From a checkpoint of a small transformer trained on Wikipedia.
Size: 19 layers, width 64, 2 heads of 32, MLP 128 GELU, vocabulary 512.
Architecture: biases, attention and MLP in parallel.
Training: a variant of Muon for these matrices, 92M tokens, 5613 steps.
Each number is 50 + 10 x the weight over its row's rms, rounded and kept within 0 to 99. Layers, rows and columns count from 0. The size before them is the row's rms in percent of the matrix's.

# up: layer 15 MLP up, 128x64, rms 0.21, rows 52-98, columns 32-63
# down: layer 15 MLP down (transposed), 128x64, rms 0.158, rows 52-97, columns 32-63
up52 076:53 49 52 50 50 22 63 57 48 57 47 53 54 27 55 59 44 39 47 49 54 32 46 56 48 48 48 43 55 50 58 48
down52 072:36 63 60 45 62 48 62 43 53 42 52 53 54 67 42 50 36 49 36 31 53 53 36 54 56 40 61 40 60 58 54 68
up53 091:43 51 49 60 34 51 59 33 69 60 47 38 57 40 59 57 41 35 55 62 59 33 43 44 38 54 33 53 45 47 65 41
down53 092:47 50 63 35 40 61 40 50 43 40 48 49 53 51 66 50 35 39 31 56 52 60 40 60 59 31 71 50 53 45 43 66
up54 105:60 57 51 49 60 46 49 41 51 34 52 44 57 45 44 53 41 45 58 56 43 67 54 43 58 68 39 61 57 61 47 65
down54 113:65 33 61 60 50 48 54 54 33 64 56 61 42 50 64 50 33 67 48 50 60 58 45 57 56 42 74 47 56 34 66 51
up55 092:54 46 55 54 57 33 52 55 43 50 51 50 32 48 43 45 56 59 57 38 53 46 45 37 49 54 53 50 42 52 68 36
down55 103:48 46 44 49 61 44 50 46 39 46 56 48 43 49 60 46 34 53 57 61 60 60 47 47 54 49 33 62 52 38 68 55
up56 115:52 45 54 65 60 45 42 54 64 27 70 37 42 50 50 56 42 52 70 50 34 53 36 38 39 48 43 60 53 44 56 62
down56 121:48 46 52 35 44 53 46 67 69 68 51 31 44 51 51 64 48 32 55 63 46 42 47 57 42 47 57 55 59 46 44 58
up57 098:26 34 48 49 50 48 49 50 39 74 59 44 54 46 45 46 37 53 72 54 37 70 55 37 36 50 54 57 43 56 51 40
down57 096:41 53 65 37 59 47 55 47 53 47 51 43 26 47 32 39 64 64 57 61 45 55 54 62 63 36 31 52 43 41 67 60
up58 111:48 53 54 46 38 33 47 27 55 50 40 56 54 60 53 73 33 43 51 47 51 67 50 41 68 52 71 38 54 59 45 58
down58 107:50 50 58 65 45 58 45 53 49 37 56 44 61 36 45 51 51 61 42 45 40 65 39 48 56 30 45 38 52 37 61 46
up59 104:61 44 40 65 51 40 46 58 49 53 54 43 41 58 47 50 52 55 79 49 49 46 33 45 30 74 55 59 48 43 49 60
down59 104:68 50 57 29 45 42 52 54 41 46 35 57 47 58 68 49 63 51 51 51 52 49 43 65 54 52 40 49 31 44 50 61
up60 116:63 43 60 56 54 54 37 59 54 26 40 39 29 53 41 54 29 56 62 55 61 43 39 49 57 47 62 49 45 53 46 48
down60 112:42 51 45 56 63 62 40 57 41 64 50 50 61 32 42 46 45 66 66 33 44 47 38 59 42 53 41 34 47 48 53 42
up61 096:48 35 50 52 42 45 67 53 45 45 44 49 29 48 60 32 50 51 46 60 64 62 45 51 57 58 51 44 54 58 36 48
down61 098:66 52 40 53 60 59 43 51 35 60 39 51 60 44 58 35 51 33 38 42 34 48 51 57 40 52 57 54 57 44 70 46
up62 097:38 35 55 49 65 47 54 46 49 36 52 40 59 53 57 42 32 37 60 54 54 59 39 54 40 46 43 38 57 57 54 63
down62 095:60 74 44 60 60 45 37 67 49 68 54 59 47 39 54 65 56 51 49 61 40 43 39 43 49 63 24 51 60 42 56 59
up63 096:63 51 40 51 51 61 44 50 38 58 34 42 34 63 68 41 57 57 46 51 54 72 43 49 65 37 45 52 47 48 79 64
down63 090:48 42 31 36 44 59 61 55 47 44 63 46 69 51 47 37 58 44 51 42 60 38 62 53 56 38 34 56 46 62 53 53
up64 099:57 43 46 58 48 53 56 43 59 44 58 68 44 45 45 40 46 49 49 70 34 58 58 58 41 64 42 54 39 53 58 57
down64 091:39 54 46 44 52 47 46 41 58 52 42 50 47 66 50 50 46 65 35 55 41 59 68 50 46 42 47 59 59 59 46 42
up65 098:50 51 52 34 62 68 52 57 59 49 46 62 43 36 54 39 34 40 31 55 60 53 60 52 40 55 47 52 49 50 48 48
down65 097:55 61 48 53 43 53 60 51 43 57 46 60 57 64 48 51 36 47 56 57 52 33 49 33 49 55 58 41 49 45 67 58
up66 102:51 37 53 51 65 69 56 44 51 52 60 60 35 47 55 61 43 43 51 39 55 41 60 52 44 68 25 53 55 42 71 53
down66 105:45 50 46 37 46 46 46 52 42 43 32 62 44 58 25 58 62 55 44 58 59 48 61 49 50 33 66 37 56 56 37 48
up67 092:28 43 52 37 58 42 39 56 21 40 60 65 61 48 41 61 47 57 65 50 43 50 57 59 42 61 57 41 62 51 64 49
down67 093:39 47 40 48 40 59 72 48 47 38 48 57 47 75 35 46 62 57 63 44 53 35 46 56 55 60 66 63 50 36 56 44
up68 093:36 48 47 33 48 63 62 53 48 66 59 57 29 59 46 54 33 51 42 63 46 59 59 49 61 54 56 53 48 55 39 41
down68 091:46 60 51 61 53 45 42 44 52 50 61 48 51 57 43 72 57 63 61 75 57 55 32 42 62 51 45 50 65 51 69 44
up69 094:43 36 51 58 39 55 42 36 39 54 46 49 48 52 46 61 47 63 40 63 56 70 47 65 66 58 63 61 45 60 41 25
down69 100:53 46 58 45 55 46 52 57 51 35 43 29 53 65 47 35 39 41 49 41 41 33 61 50 47 55 63 32 54 33 52 55
up70 110:39 49 44 45 32 42 45 47 43 57 50 50 49 58 64 63 48 55 72 40 62 67 51 24 29 49 40 51 55 48 48 59
down70 094:56 62 60 45 44 48 32 56 48 25 47 52 40 40 40 39 58 49 69 48 36 37 44 43 54 51 43 57 41 61 47 37
up71 087:63 34 47 48 51 57 49 44 46 31 64 54 57 24 53 53 76 51 52 42 54 53 58 34 40 41 58 55 63 47 58 39
down71 095:45 53 57 43 51 46 31 61 43 58 46 62 51 71 68 56 40 47 62 56 39 45 46 47 57 70 35 51 43 60 63 37
up72 103:47 41 40 49 51 26 45 43 49 23 40 48 63 46 38 66 42 55 41 45 57 33 57 57 50 37 45 46 48 75 65 43
down72 111:51 40 39 49 56 59 49 45 61 38 55 54 41 73 44 42 49 47 42 49 52 65 46 54 55 39 80 45 50 43 76 52
up73 097:38 52 65 38 44 53 47 51 61 41 43 30 51 26 46 48 70 58 34 52 51 44 57 55 53 63 60 60 54 50 47 26
down73 096:45 50 54 46 38 46 65 58 40 47 52 66 59 58 67 42 34 64 54 53 55 53 44 53 67 44 57 60 40 53 43 50
up74 101:39 38 53 41 37 69 38 39 46 58 71 50 58 59 49 50 35 51 36 45 48 62 46 50 43 41 46 50 66 50 72 43
down74 096:72 22 49 41 41 61 52 65 55 39 46 63 61 48 43 49 51 57 48 54 37 53 58 45 59 50 57 51 47 34 43 53
up75 094:55 59 66 70 50 50 36 44 44 54 57 66 46 46 51 41 58 49 56 56 49 60 57 71 58 69 43 31 69 43 49 52
down75 105:51 42 40 46 41 60 44 53 39 51 45 46 52 65 63 33 58 45 50 51 51 41 42 34 43 53 50 40 62 58 49 55
up76 096:22 40 59 45 47 60 49 13 48 55 49 43 60 45 49 52 40 28 46 42 43 63 63 54 58 47 44 39 65 46 54 55
down76 091:49 53 44 54 46 57 51 58 66 55 51 55 51 45 29 65 57 55 58 58 41 47 53 41 44 47 79 64 59 46 59 46
up77 092:41 50 41 43 61 50 50 44 55 35 42 55 50 43 58 51 39 36 47 75 67 55 65 57 70 46 48 71 49 61 57 35
down77 089:51 53 64 66 50 59 72 52 54 55 48 38 65 48 60 46 42 52 45 50 45 31 56 51 55 62 26 47 50 43 51 54
up78 104:58 58 51 46 61 62 62 61 54 61 36 58 54 63 47 37 65 40 41 54 42 49 66 28 37 46 55 37 66 55 49 56
down78 088:55 54 55 58 66 41 55 33 36 37 62 54 50 44 47 44 38 53 53 41 24 50 57 63 48 37 46 42 56 55 47 41
up79 101:50 59 64 44 67 47 53 44 55 42 56 67 49 55 61 43 44 54 65 76 42 62 52 50 50 61 55 42 45 52 48 30
down79 101:51 57 53 47 69 46 43 47 53 47 50 54 54 62 50 38 48 54 40 51 55 62 62 36 32 34 68 58 58 63 48 37
up80 098:48 59 63 50 61 66 50 61 43 53 57 58 46 54 50 49 40 53 44 44 52 62 46 25 45 47 58 61 52 35 78 66
down80 103:35 28 41 59 58 50 47 45 77 58 57 40 43 35 58 44 47 45 58 36 54 58 41 59 51 39 38 68 47 49 38 52
up81 103:33 37 52 53 57 61 40 56 50 49 55 48 43 51 42 61 64 52 51 36 56 46 72 50 52 61 53 43 52 52 80 52
down81 106:38 33 46 65 58 36 51 45 56 44 64 37 64 39 65 51 38 45 66 28 66 39 55 54 46 57 41 43 52 37 41 65
up82 095:55 51 45 62 44 61 60 15 60 40 51 30 54 60 50 54 37 43 41 48 45 49 68 53 40 43 39 51 59 50 52 53
down82 090:45 54 65 57 39 40 41 76 47 46 57 66 59 50 49 53 60 43 48 62 42 45 55 46 45 51 48 41 44 44 38 46
up83 106:55 48 59 44 70 50 57 42 68 46 70 66 45 61 42 59 52 60 48 57 38 44 51 50 55 59 54 59 70 25 43 56
down83 098:23 63 48 55 36 60 56 59 52 65 49 47 29 47 47 40 61 35 49 43 59 39 58 41 53 49 49 67 39 67 47 29
up84 095:52 57 65 35 65 49 39 48 45 39 42 41 58 47 45 56 64 41 39 49 65 66 62 44 46 37 68 33 40 52 50 37
down84 100:46 28 64 57 54 48 61 50 36 46 58 37 44 39 45 57 50 71 55 49 60 66 57 40 39 61 66 52 38 46 43 48
up85 112:52 46 49 42 61 50 45 56 58 40 52 63 44 49 36 63 46 36 58 25 39 34 61 57 33 61 55 60 47 47 68 57
down85 106:51 65 49 53 41 31 46 43 58 59 50 55 53 59 39 60 60 53 66 38 63 40 49 45 47 67 27 46 30 50 66 46
up86 116:75 64 35 54 57 48 59 55 58 52 49 60 25 28 63 42 48 27 35 67 39 51 56 58 46 50 61 59 63 42 50 63
down86 117:46 52 62 59 37 55 52 39 46 47 70 69 46 47 44 41 64 50 63 37 43 44 59 56 40 56 58 48 37 42 61 48
up87 110:46 53 49 53 41 41 48 61 59 61 47 50 63 60 57 49 56 31 41 82 44 35 41 28 63 62 47 58 49 30 38 62
down87 115:41 50 52 54 45 58 62 55 58 48 33 13 42 59 70 58 50 57 45 40 68 50 43 52 40 55 57 57 45 66 58 49
up88 087:44 47 38 57 63 64 59 46 49 48 54 56 51 19 52 40 37 36 50 59 65 59 50 58 50 28 44 48 56 45 54 56
down88 079:61 65 55 40 45 47 59 47 52 47 51 53 40 71 51 30 45 60 45 51 40 29 69 44 58 69 61 38 44 60 47 50
up89 096:49 35 57 52 33 54 57 49 57 38 54 52 50 47 44 64 47 31 52 39 40 59 78 42 51 49 48 63 59 40 56 54
down89 094:57 57 41 50 82 52 50 30 58 50 56 69 53 41 43 33 57 64 44 63 58 55 35 57 45 45 61 58 48 43 49 43
up90 103:45 68 47 39 36 55 49 40 37 36 46 57 43 46 51 48 39 42 48 45 45 39 51 64 45 55 55 51 41 52 60 63
down90 095:61 53 52 47 55 58 37 46 50 80 47 44 35 40 44 65 55 40 44 43 31 49 59 39 64 39 55 53 37 53 51 35
up91 112:62 50 59 45 58 47 53 51 41 52 47 61 49 52 48 42 50 73 47 49 53 48 58 48 54 48 56 53 68 64 57 57
down91 114:57 54 53 47 50 47 35 67 68 61 41 56 40 43 39 37 57 43 39 64 48 60 61 48 49 58 30 35 51 59 60 54
up92 097:44 24 54 54 49 66 62 34 44 52 69 57 52 41 52 51 40 39 42 48 58 51 50 44 33 60 68 45 49 53 52 47
down92 103:50 66 60 41 57 37 33 44 50 32 64 50 36 40 55 45 46 55 48 79 68 63 43 51 51 55 37 56 48 42 26 52
up93 098:56 46 70 59 42 57 52 52 40 50 53 57 26 32 68 51 54 51 61 47 47 32 51 57 49 43 47 47 70 47 43 54
down93 104:64 63 52 42 50 56 60 58 49 67 53 43 47 45 43 61 75 58 51 56 41 50 51 47 52 55 41 61 56 36 56 54
up94 098:57 64 62 51 51 39 39 34 38 50 61 57 52 59 54 48 52 65 60 64 67 53 46 66 26 60 56 51 43 36 52 41
down94 094:49 56 40 53 58 46 59 56 58 46 49 33 61 45 65 60 47 61 53 40 78 55 53 40 51 51 43 52 39 74 35 46
up95 099:48 49 41 40 54 49 57 38 32 51 57 59 48 51 59 65 47 35 51 40 33 53 52 40 17 69 42 50 62 46 55 57
down95 093:65 29 45 57 47 61 66 58 45 55 47 59 65 59 39 49 62 42 52 53 52 64 44 31 58 42 62 24 58 45 42 47
up96 099:45 31 48 47 66 43 52 57 55 43 58 46 56 30 40 39 32 54 54 62 57 72 62 51 36 42 47 42 60 48 53 50
down96 084:29 43 44 48 42 31 61 54 49 43 45 35 49 54 51 49 64 43 48 64 62 36 61 58 50 48 39 66 33 48 44 39
up97 093:44 29 64 54 53 64 49 51 42 42 52 38 57 41 59 54 56 62 66 37 43 41 44 37 47 67 41 50 53 63 69 38
down97 095:35 47 61 50 42 56 47 70 46 48 56 46 42 51 51 44 35 53 60 44 43 43 54 46 48 58 80 49 45 39 37 75
up98 090:57 60 67 43 40 45 65 41 41 30 55 55 46 47 50 47 52 43 46 71 41 58 45 53 55 46 63 40 47 50 47 34